From a checkpoint of a small transformer trained on Wikipedia: normalized queries and keys.
Each number is 128 + 24 x the weight over its row's rms, rounded and kept within 0 to 255. Layers, rows and columns count from 0. Numbers have three digits each. The size before them is the row's rms in percent of the matrix's.

# layer 5 MLP up, 3072x768, rms 0.044, rows 495-516, columns 384-447
104:122135127128155127113114154121114138098107112128135128146116141138086129167127174117074150160112157138156103112122117116106112129116157139133106133096118135105132082112141122187150116116133126
103:104104131133138154130088114119139162119115153123114123130117098154115142143108133135108130121110130134131119113149133159102146128126173139128161137121103123125112108105118129122144062139128094
104:133107101126160078124147104136135130098151121137133120155128139137140100109087161106142075139071084129134111141165086156132140116161103131107109152151118155104149110136145124118138153155151126
097:105166172130099146128133145126114130136125127103132127110073119131134135156104169139136124130145100153098093109130111114129125118143146085129159157102106146116118120083127144149105149085117125
095:128108110120147100120160138142139104112105135154138119162146106179110150082156096121093102128114137124131111128139165162093142140113114149145105117130159117153105125181106105147149144129130133
093:141143135124151115135169144079143092127142142123120150125124095082107143136101098167086124187086127115112130121156125131102112130102135175123146151122132150131155092130098109132120129180144169
103:117158143078143132110132125115110138099148105115106123128159133147137130105130115111115167131122156119134096142149104110118111121115121133104143116133122161125139132110138090158143122127171111
103:136136125154136159094133162141094141077130114141109128134130156168128080186124149173133142100112091144103073153125075131155104143130134150120115105142141122121127107178139071119154111159137085
092:132157134122172141129139111104114112105147129165155101124146116122116113117131133186080116136147084082128084157104124131105169117123170168127155128153105143136160142120096108136161153100123108
113:084178185115127188125067137133160130126094116111119115111128107159115095114082125150132175078152144132072086156152098155091117138084130123149159120112120133102127105169174122119136125193126171
109:116130149120092140123120147118129088134154129129104119172101157106119092107164122126152162136139088179169156127133120153155129142083098114117112159086165140116095113141165166175162142172118115
101:124120105145097121139176116162127136120178062104116103172101117126139113139134125144110115146099126105103110125171076060110146132150116124177134162086114158128118112150146188113155113154144140
100:045115094119133139145127127123111141133115112105086119116154159122131125116142088134126131137137124095115107145185139131139119105146149135104130146129156142110135108136134155155099123106152153
097:106141143162164109094139157130149133089106092144133152158086099138132142095121130172149162134136100149081134114161129131128144158096149087086142153120137126121120116097094177128143115153124104
106:117140110087113093104131135082120182115114133121118124114128177117129136122112121157114122133104132139119098154130117122130128127097145111160159145114091105114146134102102104126108143128131181
106:135129160160089133132137148127124094108099122116107119159123121158131112147131159132150072134141129165128144112110099154136162132142134147149095161113137151109145063107149121141089122126137122
112:132136111120151120175120184122133166120125127147138118099150110136103140161161136117129094162103093170135099124120170140108121072077151097133130126130090143132128139155105148087133094071138150
104:117113139120126154145075108143157092146149131100167156173147123110107103135161140148123123094117137176128115151126140162107148119150141178135118169108127124112111130128115128123107094154154123
100:112179137155166115145147112123138132094109085127166157131123118161165162110148120130133175118131113148142159123151161090138177134088127120099124128115133150079139135136103168108106109171118113
094:109084118091139100126149162085150123147090098120114141105153137121123158107113134148123112132068141149144155158164134147103115107119065168152100114143103120101151137115108134089146139131136208
022:095172133115147129125144145117140174169148171181113167161115152179095130135120124111094105107115119157128108118114142121117119112105125140121132128111123183129101122130155149135157112135151123
102:100161181162148106121145165142124135080138124161123125189131137137186121091112132131142131115140132135116168107154114117118172151092105102116138138085150132137115098120168147107122099164134098
# layer 5 MLP down (transposed), 3072x768, rms 0.0405, rows 495-515, columns 384-447
103:121124147113124102116102102139150095116131159093117090135140123109128067125108140164126134114130074098159131156116128140109152160140140150094121109102120117155109157123133125135166118088146132
103:156089071159126132144087145142169189128083130116111114093130107152160090113118155126095178146154089094154148143120117109114088108129173128122105158159095142117111098093142156143151159120122125
103:160126154140092099118109115136073103096115162117175115113152174134100118161120088147165189101057108143155116118087131116135125091134132119119103087100151085113130103161102131144127149113130110
100:127139100110152167124113123149120167119139142107131133119150105105137140138122155152118143095063123139166143111150072115139109140127093147110128153143087114131104137100140175181128148142130149
096:174091111124124099151136089142147126106109123086145135137190150144136145114100111080102130129135125136113130155127095106114169110107127145122132118101133111115096124098184075138167144105125144
096:115110176163083115117166135123134127074147079141153075201111128157149114097164173120104105095158129140115139106134135172163139116097095095126090119162169099142122145125142113111102146123134102
102:106127128114149099099133136139122101170148117109099158112139138154129158151061122152117158094126125101160125104145129080171174134124143130104120113166083123125119113075107136144144088130132149
104:102121128111092114169114122098125129136127117155166126124142103112181108137099133116106100157126105164169133103139114132114110139100138154102104167165091140151126102108129144101126153123116163
097:166153139127139073162097118128061131160116101126181173098135086132155088165114109163155106126148103140088146137153154173145164156129189103132151136157099137149159164101132154140119067070100128
111:119156128102168135122082127124099161164122131126150125116146105143101124133117133088180130167167119126140080134112142167149138103116131109114104138098085156155128112120171136134167111146132106
107:116120113127132095117133113131119098134133088128134150126088111111191142104130129110116175128150135121122134123142109136126131150129098120133135120156105156156099081125155134146127103141091142
101:175144134093157116113110161133113119111112141153136111114137115152141115119148155128103099056119099150123097128177118178144115106125106142152087109114150128099119105153119116140110113124121129
098:141192141130145144134130157150105156134161154145126153153142094147121121127120123173157084142133126109130127137144150136110154133162095138102080127129095116123125152083127176130131100132096179
098:166174155142162158171134111165171114104092122121148105136135073169100138126129144118196114102152096122120138162138153142143115151126113107104181159141124140116149140094131074091082101078090074
105:135100147153140139111124135098116139147124131126118157094155176123140118145125091163120090132151111133142102084153103114115139073156119115145119117129103151101147086130104118143154104107131115
104:100120135112179156105114086148138149141121169119126135145114135178145092135080137144146111114123136150159130139112138106139098077145123164089150157114189143141116090135107112146111117145085132
109:099133118129085124112138111132154101122163120128103130149144117146108119152150152111135147126132114148148130146089105131134163143120114160171138126145119133123111125164115130130139118171130100
104:145137151147137112150081162149142169111138139101141118114152140131103134101150170141113128139136102090142122107124140113132169083114111085100117103146158099116137148078129152131088098144115093
102:127127161115100118118111118165091103113112113139122161166119190161105146141081139151142158128148128164133150135114155162128169158151170134115152139129098134166135139114114135110105111107146165
095:114127153146154110121128113133121136108114113139169115154127102105093163164130170102120094147114207123106136105109090127115155121157133096159151103097144111169104100145097099133139100135127116
015:111108106102172114110099137113127136147115094113173135124122134080125149150116151136125124135121162091132161158156132153128142141114135132112132107134097119106133098125099140139119155111148168